config.toml
num_key_value_heads = 9
intermediate_size = 2304
norm_eps = 1e-05
qk_norm = false
bias = "all"
tie_word_embeddings = true
init = "normal"
init_std_o = 0.00489
learning_rate = 0.00063
lr_mult_qkv = 0.5
lr_mult_up = 1.32
warmup_steps = 508
decay_fraction = 0.912
max_steps = 4513
Each number is 200 + 20 x the weight over its row's rms, rounded and kept within 0 to 999. Layers, rows and columns count from 0. The size before them is the row's rms in percent of the matrix's.

# layer 5 MLP up, 2304x576, rms 0.0302, rows 1779-1851, columns 192-239
109,177,207,188,210,175,162,208,200,199,220,201,176,183,205,221,202,176,205,214,173,229,174,199,225,195,202,212,166,215,213,214,194,175,183,208,212,202,211,196,214,213,249,195,245,176,227,179,203
102,206,170,196,221,233,242,204,244,170,200,217,204,216,203,225,227,185,209,241,175,183,202,177,187,195,179,205,199,182,195,251,206,215,207,261,211,233,198,222,203,196,200,224,216,191,215,222,174
103,196,204,186,189,160,212,200,216,240,201,206,205,240,183,226,203,210,192,207,199,190,161,176,205,223,215,185,176,199,192,217,223,219,230,185,171,232,171,165,175,203,207,215,220,226,201,192,211
099,218,214,186,219,178,168,194,190,210,201,211,220,213,214,222,206,195,197,227,214,192,194,206,192,188,229,192,186,212,199,227,220,237,202,192,201,189,185,205,200,197,186,224,256,198,222,225,196
102,223,161,206,227,185,179,197,209,219,235,199,230,195,208,220,194,202,198,202,194,216,198,210,184,198,225,206,197,208,223,199,175,193,206,227,146,185,173,175,223,227,180,210,182,191,175,207,156
098,191,199,196,219,207,214,222,199,216,202,208,176,174,219,196,192,186,202,175,172,155,199,180,177,227,241,194,213,169,194,179,241,196,224,213,181,195,196,186,186,193,207,177,218,174,197,199,146
105,198,186,182,197,191,231,250,211,198,207,187,219,226,212,195,211,226,223,196,224,231,141,144,213,188,219,230,181,193,211,239,181,191,186,191,193,173,193,192,222,210,192,193,191,216,185,193,197
102,198,181,186,186,184,218,219,189,177,208,158,207,178,215,184,206,207,183,219,205,224,175,191,178,203,180,192,201,200,207,204,175,240,173,198,205,201,170,226,178,207,222,244,200,221,195,208,217
099,204,162,177,225,185,223,189,157,201,219,225,208,205,187,213,184,182,191,195,197,204,198,220,203,189,210,180,200,253,200,205,174,198,186,209,211,204,198,198,209,209,190,184,226,214,198,204,192
112,198,198,190,197,169,187,277,215,186,205,224,211,189,197,169,194,186,219,202,162,177,176,179,225,197,213,214,189,209,215,211,204,168,194,226,230,190,181,194,223,188,228,226,196,199,192,197,207
103,192,193,179,198,174,186,201,197,198,186,215,208,196,249,180,203,210,187,206,214,219,186,214,176,213,209,215,212,226,230,199,195,184,210,203,169,237,207,209,184,155,227,191,186,205,168,198,192
094,191,199,214,177,230,195,190,189,206,169,201,211,188,214,204,177,231,207,228,216,218,184,205,161,208,178,208,187,200,220,183,170,201,212,189,184,216,216,248,211,181,212,214,189,204,186,206,195
103,241,194,239,194,237,211,199,176,169,238,170,161,190,212,188,219,213,225,193,176,197,203,190,210,224,173,203,171,193,177,222,225,185,190,218,236,203,215,192,183,219,222,201,233,182,201,206,191
097,202,206,220,178,205,210,221,203,204,192,201,212,202,210,226,202,167,226,192,190,212,172,188,190,203,193,221,203,198,229,226,203,223,186,236,197,228,130,186,182,207,184,214,181,217,207,208,193
097,190,177,200,233,203,227,225,224,208,220,189,212,200,201,185,148,176,207,206,231,178,176,206,181,222,172,174,213,186,177,254,194,209,198,173,211,164,186,221,162,169,202,232,221,192,157,182,206
104,232,207,160,203,176,181,228,245,196,180,202,181,167,227,193,198,185,207,204,212,207,184,206,182,225,199,264,205,196,197,194,190,170,189,198,217,197,149,203,219,161,211,202,203,228,171,219,200
098,230,207,198,208,183,149,190,174,213,179,207,197,182,212,229,190,210,219,256,207,232,183,168,218,161,242,173,212,213,209,218,185,207,208,216,237,237,216,200,209,200,196,157,213,182,217,231,181
109,193,184,198,194,204,176,228,183,205,217,200,173,172,235,203,203,185,223,170,180,201,200,183,198,209,214,187,193,195,198,208,181,188,192,230,177,192,217,202,217,197,233,196,199,238,195,203,150
102,211,188,177,211,201,221,199,230,216,234,174,224,213,187,208,157,208,215,191,238,217,187,154,181,222,239,202,190,188,179,180,207,191,163,199,199,209,179,214,192,197,210,206,218,207,197,204,193
098,191,172,178,194,187,184,181,181,206,199,205,201,219,249,172,212,179,246,212,216,207,198,201,221,193,197,194,197,218,248,223,230,199,204,203,202,194,210,239,197,245,207,192,188,211,183,206,208
101,219,221,193,191,199,184,172,182,199,229,182,188,205,225,218,208,234,201,212,200,190,196,183,212,217,234,226,244,199,218,199,172,208,213,191,211,204,220,227,204,182,198,234,215,194,185,210,183
117,190,193,193,177,194,188,230,187,209,212,192,195,202,207,226,212,206,190,201,164,211,200,180,189,188,148,206,206,205,180,215,202,186,233,207,219,207,177,201,220,240,227,222,229,196,199,221,188
093,205,206,210,185,185,171,176,211,183,190,246,186,217,213,195,225,245,209,218,209,219,192,207,197,172,193,175,194,228,174,246,175,206,206,220,205,205,196,177,204,191,174,213,222,203,196,193,190
097,198,198,180,198,250,188,225,188,190,194,207,193,197,229,218,169,183,172,220,219,186,230,190,193,207,201,178,204,191,202,220,191,201,222,203,230,176,190,177,199,205,220,222,238,180,216,185,161
097,211,215,183,226,232,187,191,239,219,190,224,250,151,207,204,177,190,194,232,174,203,198,191,203,181,212,209,215,216,192,184,186,238,211,175,214,184,213,175,180,176,197,165,195,235,198,196,199
103,162,188,185,166,203,178,163,202,189,166,231,180,186,221,195,181,216,228,196,176,178,173,226,212,187,185,203,200,191,168,214,233,225,230,238,182,167,225,237,184,217,200,181,213,209,173,189,176
104,209,208,178,167,212,191,174,201,188,194,175,239,193,225,211,215,189,243,176,222,203,211,181,179,193,191,216,230,197,243,205,222,196,159,190,199,192,176,186,200,199,230,216,173,216,182,208,168
093,192,196,192,198,227,207,166,223,184,213,202,199,200,226,195,223,203,225,190,188,203,225,181,203,211,197,165,202,173,219,199,166,164,189,226,227,176,193,220,228,157,178,191,194,181,190,216,182
098,232,185,219,169,218,217,151,193,179,183,196,198,178,235,203,185,207,223,194,216,164,208,212,158,183,175,192,224,228,194,207,210,229,197,185,196,167,195,219,183,185,170,170,240,234,160,228,201
100,208,166,216,217,213,217,201,194,209,231,158,194,167,196,178,200,171,222,227,198,179,171,187,209,153,202,159,177,204,212,232,178,215,174,170,200,203,227,194,200,214,200,204,188,206,207,202,238
107,205,189,217,205,193,195,209,169,226,198,170,185,179,203,226,187,201,197,225,190,201,183,189,218,173,236,187,190,235,192,188,214,185,191,180,215,216,191,164,213,179,229,221,180,215,172,190,211
095,202,181,209,236,197,203,237,207,190,224,183,209,202,173,187,192,252,232,191,170,234,203,213,221,199,176,198,207,193,206,224,138,195,230,176,168,215,170,204,204,217,216,240,204,190,155,208,161
106,165,160,223,181,204,204,218,224,178,218,194,230,198,189,203,218,220,193,178,198,205,187,201,219,167,194,201,232,192,220,254,200,205,205,183,207,197,179,239,202,182,200,206,184,219,161,181,153
104,204,159,213,211,184,242,206,220,210,195,239,166,212,196,196,199,228,188,221,160,180,178,192,197,205,199,202,161,214,222,180,180,172,184,214,180,214,203,226,210,208,208,184,239,190,211,219,180
101,203,200,174,206,185,224,197,223,214,209,195,169,210,216,241,145,209,228,210,158,229,207,169,207,197,178,174,172,207,189,204,199,195,179,221,214,218,201,196,168,213,181,193,231,195,194,204,240
090,205,195,223,168,223,185,207,207,161,173,204,211,181,231,217,202,174,200,218,174,198,220,180,242,159,164,195,166,204,194,192,184,163,191,220,197,238,195,192,169,168,174,196,154,222,209,185,206
097,211,194,205,211,210,170,168,183,201,238,200,219,198,198,212,192,192,199,195,197,205,220,175,181,231,210,215,213,167,212,187,208,197,214,196,180,209,225,198,208,238,225,204,192,234,186,199,186
099,206,166,204,229,178,211,165,215,229,239,192,239,216,205,228,183,222,191,178,168,212,222,221,193,210,220,196,193,229,187,225,174,216,219,191,163,227,209,158,193,203,174,177,217,214,199,207,204
107,199,221,218,180,217,149,194,184,198,183,182,169,190,200,212,183,200,241,193,211,206,174,199,216,189,196,204,221,204,239,229,188,191,187,231,186,180,200,167,172,179,196,215,187,227,181,218,171
096,199,207,160,215,179,178,156,199,201,230,216,219,206,219,199,204,195,208,196,210,216,200,180,198,198,189,166,180,189,210,235,172,200,216,209,235,190,199,189,197,191,243,226,196,231,193,236,194
104,194,192,208,187,198,210,199,193,213,219,166,196,229,202,217,212,226,195,211,184,215,200,208,148,189,222,169,180,203,204,220,170,213,204,184,185,241,194,243,192,204,186,197,189,199,185,197,184
097,249,231,192,203,176,194,202,221,189,197,231,216,206,213,237,191,197,188,214,182,232,153,206,190,164,163,217,181,193,184,180,210,212,227,217,194,162,190,214,223,180,202,203,227,178,194,214,168
089,249,217,172,181,182,200,197,217,204,203,200,223,224,187,225,234,214,245,192,209,185,200,217,167,202,161,226,213,215,235,191,175,203,207,235,181,217,205,186,209,187,220,179,210,218,198,205,209
101,201,225,194,175,182,186,235,184,198,201,175,249,172,224,213,215,224,200,200,182,217,200,215,163,215,174,177,237,204,199,246,190,210,190,210,192,210,179,186,198,221,233,195,175,220,180,231,195
099,225,166,206,200,193,204,193,201,190,202,252,188,213,214,212,190,216,238,187,195,225,206,203,189,227,191,221,225,209,217,194,209,222,206,156,220,202,235,180,180,184,150,201,251,212,200,191,168
103,220,155,172,243,206,181,201,223,214,209,162,201,212,201,208,173,234,201,254,203,191,175,194,185,211,219,228,216,193,214,212,177,192,204,214,154,214,219,240,191,177,192,234,195,212,176,210,205
107,218,206,190,205,182,231,218,218,211,227,163,205,210,191,225,177,188,218,197,177,193,183,191,209,203,208,180,222,204,211,196,170,204,213,199,223,219,211,214,161,181,147,192,174,215,188,225,222
106,205,169,199,234,206,184,200,216,187,209,217,244,199,199,216,207,227,186,226,183,228,214,194,228,208,224,210,209,240,190,173,216,174,210,184,203,218,221,207,185,181,195,220,204,191,211,234,220
091,202,206,195,184,223,214,172,233,212,221,224,208,181,202,200,195,160,239,187,186,189,180,171,160,188,207,177,182,201,239,223,193,213,195,213,171,225,185,191,207,229,180,221,211,208,200,242,189
090,178,180,166,199,221,176,197,255,207,205,195,232,195,259,202,209,213,194,208,218,227,188,220,169,208,191,186,219,169,203,195,178,206,211,217,205,194,177,180,219,189,204,242,184,208,197,219,187
093,175,190,206,180,227,212,174,200,178,198,170,209,185,207,207,212,175,187,233,212,196,210,183,210,190,208,177,196,213,200,191,194,183,222,259,198,187,228,215,208,182,191,171,209,211,222,204,196
096,180,197,194,208,213,209,207,189,198,224,192,166,198,208,210,215,224,190,163,197,220,208,187,197,212,200,204,165,189,198,197,179,210,171,204,211,231,174,202,181,193,193,227,190,186,196,218,164
109,248,198,182,147,232,196,217,220,157,215,167,174,200,214,214,159,190,225,210,200,211,200,208,193,205,179,199,221,187,212,206,205,188,205,206,211,252,192,214,175,216,206,232,217,205,140,265,178
100,215,167,174,207,214,225,206,237,162,184,188,195,208,213,213,154,186,200,199,218,194,183,237,218,211,213,171,194,261,215,221,178,175,135,216,191,198,210,194,174,225,189,192,215,204,190,214,200
099,224,210,207,195,219,216,211,181,185,175,193,166,159,185,196,181,187,188,214,181,206,163,203,187,183,220,173,180,233,209,189,155,181,143,195,204,187,212,184,159,187,211,214,210,226,229,258,205
101,235,232,218,205,216,173,231,180,204,207,185,200,199,186,203,144,200,196,209,179,209,166,175,201,201,202,224,197,199,183,174,219,196,166,172,201,205,191,202,174,202,192,191,230,222,198,230,186
102,224,197,205,192,189,187,211,213,196,186,252,187,204,206,211,192,137,213,199,157,207,206,235,225,205,186,167,206,194,230,178,186,202,235,218,170,188,192,215,243,204,208,202,222,221,150,186,179
106,165,195,157,199,204,186,187,194,168,207,235,178,192,243,219,175,166,220,180,210,222,206,149,215,204,187,176,200,231,229,183,200,218,199,215,201,207,186,207,190,193,182,203,210,217,191,247,209
091,220,209,226,213,216,173,187,186,192,252,209,211,162,194,206,220,199,212,232,195,190,179,205,191,194,197,183,182,203,207,154,171,220,186,178,199,205,239,188,175,197,177,186,222,223,170,203,230
103,208,181,198,195,182,171,203,178,209,239,197,194,226,191,240,192,217,224,204,185,178,203,202,195,198,185,177,203,192,184,201,177,179,192,202,194,228,218,211,163,196,163,223,197,200,193,236,208
115,184,217,181,187,210,189,246,168,167,198,208,219,179,219,194,209,247,222,214,175,234,196,214,235,203,182,246,210,191,224,175,180,199,188,170,189,190,172,211,195,218,165,208,205,198,161,199,189
094,186,194,198,188,168,176,175,233,213,192,178,221,201,221,247,207,220,212,192,209,215,202,208,174,189,222,229,264,228,224,205,222,185,215,201,164,190,180,195,166,200,181,214,162,184,161,216,184
092,198,207,208,214,199,231,236,202,203,204,173,197,217,193,226,230,219,194,186,149,196,206,194,194,199,190,214,237,238,181,202,205,193,169,166,236,235,186,203,175,166,212,224,225,220,192,193,227
100,199,176,216,189,172,206,222,203,203,199,227,242,209,193,237,212,224,220,206,252,183,193,179,189,183,198,189,188,204,177,181,223,217,205,193,158,211,197,184,165,199,218,193,197,205,201,179,189
094,201,139,225,209,215,200,218,196,215,245,159,199,220,201,225,193,162,231,208,182,184,181,189,225,188,159,161,170,214,176,174,190,229,189,233,186,209,227,159,196,225,185,219,190,196,186,207,167
095,192,193,192,186,208,201,180,248,229,194,204,193,191,221,200,200,204,218,186,218,209,164,202,191,213,214,174,182,176,169,202,196,210,186,182,183,199,244,208,176,209,201,218,238,209,173,221,189
100,196,174,186,209,193,194,177,215,206,201,207,199,178,203,253,235,201,179,183,217,221,193,179,183,189,225,159,193,204,210,209,211,199,176,163,171,204,177,184,215,204,236,194,212,225,179,208,189
095,204,218,168,221,187,195,179,226,213,204,198,220,211,214,214,241,209,188,176,238,234,225,188,198,188,235,172,210,185,183,211,181,184,171,188,197,209,185,246,177,177,217,211,184,208,193,200,209
095,197,196,226,189,205,171,196,145,187,206,184,223,207,203,173,191,222,222,230,192,234,168,210,194,215,179,209,190,191,167,238,217,183,184,215,205,219,168,190,178,219,180,228,183,165,217,207,157
104,199,173,214,189,212,213,212,225,183,185,230,183,214,188,235,182,170,253,242,186,224,192,182,176,181,197,180,191,198,190,183,192,194,209,221,218,226,233,191,176,153,185,202,237,206,196,240,197
103,205,209,180,158,210,198,186,250,222,211,161,186,213,208,216,219,176,231,229,177,196,196,188,180,215,197,208,199,194,184,228,202,180,179,203,171,204,232,185,165,225,185,193,179,170,178,218,205
094,185,186,202,194,224,201,205,191,200,198,209,171,225,204,187,209,185,193,237,199,230,191,224,200,209,198,217,194,190,213,201,204,188,232,205,175,224,234,168,152,206,189,228,190,194,240,215,188
102,211,200,230,170,156,175,220,197,207,209,186,229,190,231,213,209,217,199,223,213,198,186,212,214,223,210,222,170,173,213,194,211,185,213,191,227,226,197,183,195,205,194,216,256,207,150,186,190
# layer 5 MLP down (transposed), 2304x576, rms 0.0176, rows 1779-1850, columns 192-239
106,215,205,214,242,193,209,223,241,196,210,187,185,225,187,170,185,210,223,214,204,175,186,233,210,181,210,154,192,205,182,151,213,174,223,207,220,207,188,221,165,217,196,187,214,201,194,178,208
102,210,223,165,195,164,227,190,209,167,208,216,182,187,204,195,172,193,177,188,186,230,219,196,193,213,216,235,230,187,211,199,206,201,184,174,213,176,193,222,156,217,185,183,216,202,192,206,254
101,206,193,201,220,210,212,203,189,229,175,208,213,204,163,192,206,223,196,207,178,241,204,248,208,159,166,170,189,177,199,210,206,196,205,155,191,193,197,173,184,212,176,195,188,192,162,190,165
098,175,199,189,177,201,206,224,206,206,182,179,208,194,184,208,185,192,214,193,213,203,182,228,194,219,239,230,181,188,238,194,183,181,209,172,211,149,224,188,202,211,229,197,211,157,215,231,149
110,207,177,207,244,227,190,203,197,190,179,200,215,217,200,199,188,217,170,191,199,187,204,188,177,214,195,189,201,216,207,187,210,198,197,221,212,183,198,218,217,206,204,194,239,194,202,173,201
086,158,197,199,226,211,216,222,219,215,171,221,188,191,211,168,203,178,201,228,200,186,200,207,188,196,177,157,199,175,180,199,188,192,202,181,181,188,197,204,190,244,182,218,192,183,203,198,242
105,164,171,196,224,195,172,194,187,204,220,211,203,213,216,195,175,203,205,187,197,187,182,187,217,218,178,222,180,172,200,181,179,221,183,198,186,186,182,201,216,211,212,228,206,220,221,200,185
111,222,195,229,184,241,250,210,192,225,195,176,192,215,201,200,180,145,190,191,178,161,164,194,194,238,204,174,135,213,196,204,208,202,192,197,205,162,186,243,201,206,204,224,196,221,219,205,183
103,218,227,189,210,248,219,202,199,173,214,181,188,273,224,206,223,186,176,203,208,206,182,179,213,230,200,202,208,181,200,241,168,206,189,211,190,178,210,207,180,185,196,195,148,179,176,180,198
112,210,214,169,206,151,162,183,180,228,203,193,174,232,227,187,193,240,177,204,247,196,196,211,216,188,220,177,168,180,173,212,231,210,206,187,215,224,208,209,231,203,192,232,194,195,207,207,180
106,228,192,201,212,217,172,221,226,197,182,247,171,222,212,181,232,192,193,222,184,243,196,194,151,234,227,212,209,200,190,229,236,188,192,220,181,178,213,194,181,184,186,178,238,159,198,162,196
099,184,164,180,213,181,208,188,185,220,198,174,200,202,215,195,188,202,175,200,210,218,239,232,237,216,203,177,184,246,226,202,207,208,203,212,184,178,204,168,178,183,235,222,220,163,222,210,220
102,193,205,215,204,199,196,225,213,215,230,198,196,223,215,204,201,199,180,199,182,153,190,189,159,195,173,214,226,212,208,205,179,190,214,212,154,196,188,203,173,200,215,196,212,202,206,198,247
092,195,234,157,202,188,203,194,195,197,214,184,198,200,173,216,170,196,190,209,207,207,220,204,187,209,214,188,192,179,207,181,215,227,179,233,217,196,224,215,190,213,182,235,210,195,210,208,192
095,178,207,227,199,194,221,178,163,220,214,265,180,225,184,198,212,167,226,184,190,172,229,184,197,165,150,188,197,211,205,201,196,213,172,182,208,199,215,205,177,200,207,161,210,195,177,182,228
110,173,193,232,203,205,202,195,198,200,216,220,189,238,187,210,195,244,201,214,168,176,207,211,171,201,206,221,211,233,198,199,187,216,213,187,212,147,193,159,162,205,197,167,209,214,168,171,207
087,180,194,221,191,227,210,199,182,210,231,186,213,203,229,169,173,199,204,200,220,216,209,228,200,219,174,195,197,199,226,210,212,229,226,178,201,197,215,193,179,195,200,200,172,185,208,238,234
103,216,204,198,183,184,190,217,177,209,203,177,253,197,184,190,152,215,236,206,223,190,207,193,213,223,179,192,201,215,163,190,230,188,194,207,203,219,206,215,207,182,200,187,170,221,224,184,216
091,198,196,206,207,204,208,189,220,254,197,156,183,239,226,223,191,148,176,199,212,203,221,203,235,227,201,195,220,203,194,213,217,192,212,180,192,195,210,207,198,214,213,209,188,196,250,211,203
100,209,207,217,212,193,230,233,236,206,190,190,177,205,184,176,198,170,245,172,188,208,158,197,229,212,204,212,221,179,217,203,187,195,212,199,214,192,165,209,237,184,201,201,173,200,212,199,146
089,188,211,196,243,195,189,232,206,194,158,214,177,204,227,201,203,161,194,198,171,175,166,173,223,199,156,212,209,227,256,244,175,227,208,167,231,220,226,191,170,201,223,173,184,219,240,208,171
107,204,238,176,198,206,204,210,200,211,188,207,206,205,182,151,204,198,220,198,191,213,191,212,189,202,180,207,241,208,245,203,215,198,196,199,202,208,193,187,174,211,205,184,180,194,199,199,224
090,192,217,228,179,210,209,200,152,197,205,192,211,177,192,210,173,231,202,211,197,191,209,211,175,225,229,216,180,237,223,176,226,187,178,175,210,171,184,214,200,233,204,187,170,213,186,173,211
097,212,189,226,222,186,220,191,175,211,178,216,182,206,205,188,213,172,188,195,184,212,182,180,206,223,198,202,233,206,219,192,196,206,196,165,193,165,217,205,231,189,195,177,192,194,224,167,191
099,205,183,181,200,178,212,215,206,190,211,192,167,178,178,223,192,203,194,219,189,178,198,203,204,217,202,219,211,219,205,213,188,196,183,226,193,218,216,217,230,206,177,178,178,194,221,212,235
102,221,201,188,211,204,203,216,191,213,228,216,202,221,192,174,197,200,192,219,178,201,190,199,268,196,188,260,195,167,208,270,202,165,160,195,180,210,198,205,194,244,215,211,207,212,194,184,172
092,144,211,217,217,196,193,199,243,183,213,190,199,200,234,200,217,199,179,188,184,207,187,233,210,226,217,203,187,153,178,167,221,208,199,175,183,198,175,218,241,197,214,166,209,171,194,184,221
085,203,176,183,189,179,185,192,220,216,194,182,204,208,190,183,210,207,204,201,248,177,209,207,207,222,226,184,205,184,184,208,234,179,220,197,199,206,183,189,225,199,176,225,215,178,198,182,204
107,194,229,173,205,190,235,161,206,200,213,203,179,224,165,197,207,190,198,182,159,204,166,195,178,210,217,218,184,168,211,184,195,194,165,209,190,208,179,212,212,175,212,202,177,166,176,182,206
104,199,222,200,189,227,193,205,212,174,196,180,163,190,179,209,174,208,172,176,222,179,197,205,221,205,189,215,188,186,177,175,199,195,175,239,212,218,183,172,185,192,194,223,173,214,178,224,138
108,187,197,228,228,194,213,186,182,208,190,184,182,192,178,240,180,234,180,192,202,202,205,206,210,191,229,220,181,185,154,177,194,189,196,175,207,196,166,215,210,222,223,224,251,244,147,200,170
099,226,209,182,156,189,156,158,217,210,215,229,196,215,198,203,164,168,197,196,222,179,204,196,181,198,217,217,197,181,174,189,220,208,196,218,183,222,222,209,203,170,186,194,222,229,197,167,208
113,186,185,197,191,198,169,174,178,214,187,195,176,219,228,207,198,178,220,205,212,209,200,214,208,227,193,206,187,209,204,160,202,216,209,198,208,178,207,197,218,219,161,195,230,199,216,211,228
108,212,181,218,202,212,234,235,200,215,213,196,194,178,212,180,199,218,227,241,219,183,223,227,197,160,194,192,171,208,179,209,189,205,202,216,157,230,152,188,199,208,203,157,206,228,185,188,220
092,168,204,200,159,212,187,159,186,235,231,232,219,223,176,197,206,228,224,227,202,224,200,198,196,204,185,242,205,177,173,206,217,191,230,190,205,187,177,172,219,202,185,198,202,190,182,185,220
087,221,182,222,193,160,176,213,200,210,208,179,196,220,227,215,207,183,195,206,189,207,242,227,231,191,209,219,208,212,202,227,208,179,207,197,221,229,199,189,205,210,228,193,168,209,209,203,194
098,189,191,219,181,215,195,204,210,193,206,233,218,215,184,181,203,200,179,173,181,176,226,222,192,200,219,211,186,185,190,189,202,229,220,202,184,199,202,206,189,172,191,172,190,178,226,209,215
098,234,231,204,178,201,184,216,175,171,187,255,180,181,244,188,181,192,204,201,188,200,215,219,206,212,165,183,214,223,213,231,215,199,196,178,226,197,179,184,186,219,203,182,242,236,179,199,246
113,177,231,189,230,235,196,233,184,241,230,196,217,216,197,189,193,219,249,196,217,230,199,241,196,192,181,189,245,179,209,182,201,207,188,203,195,161,179,216,176,208,212,181,201,193,177,214,195
099,187,239,171,213,181,208,203,209,168,220,216,172,213,216,200,198,195,183,198,191,212,184,194,194,187,230,223,161,189,176,208,163,179,184,211,191,200,195,228,215,204,186,199,225,182,205,208,226
114,186,208,171,189,183,218,202,181,176,205,193,217,207,220,209,188,204,198,191,216,204,224,195,199,204,213,210,228,213,189,179,209,207,199,182,193,198,189,208,183,207,202,139,246,197,179,182,175
102,175,228,225,200,212,196,222,196,210,180,184,194,141,197,214,200,216,206,170,198,159,214,219,178,180,185,172,209,172,210,216,190,206,211,166,222,205,159,200,167,198,202,223,231,251,239,193,235
107,197,226,200,222,211,209,206,225,189,218,204,212,171,169,161,208,201,210,179,205,212,191,201,216,170,202,206,185,188,161,207,207,188,148,179,178,186,173,217,201,187,200,237,183,224,185,199,204
102,194,219,175,213,202,220,195,202,219,210,228,205,196,215,189,194,189,203,191,223,225,224,210,162,212,199,169,201,246,198,192,244,192,154,201,219,214,162,220,224,232,209,146,212,193,186,206,207
107,201,216,189,181,207,206,200,218,197,179,178,180,219,240,195,224,206,184,190,194,177,216,190,198,197,227,205,192,192,185,229,174,222,189,209,197,197,169,205,213,181,201,213,191,219,228,201,230
104,165,216,214,172,225,220,172,201,210,205,161,207,222,242,211,186,152,198,174,181,196,161,169,226,203,192,229,213,232,188,214,194,217,217,211,190,209,191,181,200,181,176,197,219,221,180,199,224
107,194,183,215,208,219,218,199,216,176,210,159,209,172,209,158,178,206,210,231,199,204,226,157,213,181,204,189,219,221,187,198,216,191,206,213,185,199,203,183,186,220,190,193,167,172,225,206,231
104,239,246,205,176,213,211,216,191,215,228,204,197,208,219,171,210,182,220,192,191,201,196,201,196,162,240,186,185,174,194,210,219,172,211,233,184,204,193,193,194,177,209,195,194,158,207,207,199
091,185,198,207,150,215,211,199,191,233,179,255,196,213,234,212,214,168,180,215,160,212,210,226,223,213,177,205,205,221,192,163,198,250,179,199,189,208,170,211,201,201,193,191,211,198,177,204,229
095,210,182,187,160,198,204,228,202,207,194,224,172,161,185,178,176,184,237,183,204,200,211,201,187,207,213,248,218,203,221,225,185,211,177,188,239,179,199,196,196,194,189,196,207,196,179,219,194
097,187,192,180,173,216,187,185,228,205,198,170,216,209,225,230,206,198,161,179,214,228,194,213,222,177,211,193,213,212,235,224,210,185,185,205,209,227,206,191,185,183,175,188,179,217,215,204,191
106,191,212,195,197,186,196,201,229,186,198,149,193,192,189,166,225,174,188,229,180,179,156,182,214,189,208,231,212,168,190,197,227,199,172,235,206,210,217,168,199,205,192,197,198,217,208,184,195
101,194,198,202,197,215,223,168,230,194,196,187,199,192,231,216,231,176,201,204,201,210,200,206,216,202,235,168,205,216,200,183,199,215,193,169,205,193,210,202,165,189,207,204,207,186,189,166,178
102,190,222,177,244,237,187,189,189,204,219,206,252,185,181,182,240,210,216,200,187,216,205,184,211,208,207,205,199,182,188,190,185,213,184,206,198,191,217,191,187,204,221,187,213,185,194,205,223
092,222,188,202,218,195,181,175,168,192,182,219,234,212,194,242,206,211,203,217,202,187,188,192,211,211,195,224,226,191,219,180,216,221,262,216,158,190,210,207,162,244,194,189,203,187,202,221,206
102,140,191,183,190,213,214,167,233,193,233,179,189,194,209,177,194,211,207,188,221,243,249,205,226,202,214,218,235,205,168,200,185,211,172,182,227,197,215,210,188,160,201,223,232,210,202,187,186
109,197,192,208,203,194,205,239,222,228,222,169,206,192,170,180,195,213,182,186,192,250,182,184,221,253,187,219,198,210,193,225,158,235,182,215,210,222,178,175,214,234,230,189,212,221,206,223,191
106,187,215,215,213,164,211,210,154,219,208,210,200,199,176,163,231,206,200,205,242,194,203,202,202,235,195,183,229,174,210,202,199,200,176,195,190,188,176,208,196,202,194,215,154,200,207,185,173
089,187,212,174,204,170,199,172,222,211,178,189,201,174,206,181,182,187,180,214,240,241,199,196,220,206,211,200,214,222,156,203,223,186,186,229,199,207,201,203,202,212,217,164,197,243,208,220,192
114,231,167,208,154,197,220,186,201,220,190,199,177,235,233,182,213,202,203,174,221,221,231,196,204,209,193,222,164,135,183,200,216,236,172,195,203,200,221,228,217,204,193,183,237,219,226,211,196
114,189,232,221,194,201,170,206,206,163,177,207,216,199,182,195,200,198,157,203,184,221,212,176,223,214,192,227,208,213,189,207,186,170,206,183,197,202,197,180,187,190,207,206,209,190,230,176,218
089,201,195,210,179,197,176,175,192,209,218,237,181,202,193,190,200,170,221,189,191,223,199,177,208,212,208,192,180,189,165,230,215,216,171,194,199,195,214,209,188,208,183,190,198,184,203,197,214
090,213,219,258,211,229,190,168,179,167,186,187,142,192,239,188,232,198,211,221,186,233,210,186,209,184,225,220,176,181,221,205,194,199,195,213,170,203,217,223,230,203,223,198,208,218,184,231,233
095,224,218,176,191,219,183,195,182,204,213,157,215,195,211,181,217,223,176,191,231,221,208,218,176,177,221,228,211,182,193,217,169,201,208,182,207,193,191,178,225,205,186,189,256,184,190,236,220
092,173,205,144,204,230,215,229,202,204,198,213,163,204,214,194,208,229,211,218,199,217,201,223,211,245,245,171,219,191,190,195,204,156,206,202,212,186,182,190,202,194,171,219,222,208,189,210,197
084,217,219,204,143,204,178,239,240,212,219,204,222,195,209,206,193,224,197,209,199,182,200,207,214,186,201,221,197,236,215,209,221,187,191,224,204,179,161,221,214,201,208,210,252,172,211,193,213
095,196,205,183,204,197,177,192,187,213,186,191,202,221,192,201,202,199,192,182,186,180,204,152,166,189,195,169,219,220,205,209,163,162,190,221,216,200,188,212,211,181,192,211,217,231,201,222,175
090,206,240,213,176,222,232,197,215,210,208,204,172,194,214,158,169,199,188,175,190,211,155,217,206,214,207,238,240,201,203,195,205,207,178,224,194,190,196,218,197,160,188,228,200,196,179,174,205
095,188,200,232,200,205,209,183,222,207,149,189,160,204,222,205,171,185,176,183,200,184,223,212,212,227,233,190,185,214,174,206,197,197,203,158,212,181,244,252,180,182,204,232,224,200,197,234,246
110,184,212,167,194,226,184,186,217,168,213,210,213,178,158,182,205,223,182,187,173,250,208,184,244,189,178,191,170,206,186,193,192,215,186,214,190,233,181,203,186,189,191,215,204,205,196,190,189
106,210,191,182,215,212,184,214,209,209,174,197,230,203,225,238,192,198,169,176,220,194,184,200,216,221,179,230,216,209,168,208,218,213,208,226,188,218,172,195,197,194,225,195,213,197,223,190,191
098,207,182,191,229,186,192,189,221,225,204,178,188,180,185,187,184,192,179,177,208,187,199,201,205,209,208,180,214,243,159,225,214,226,160,187,213,183,233,201,201,212,204,241,210,223,201,191,198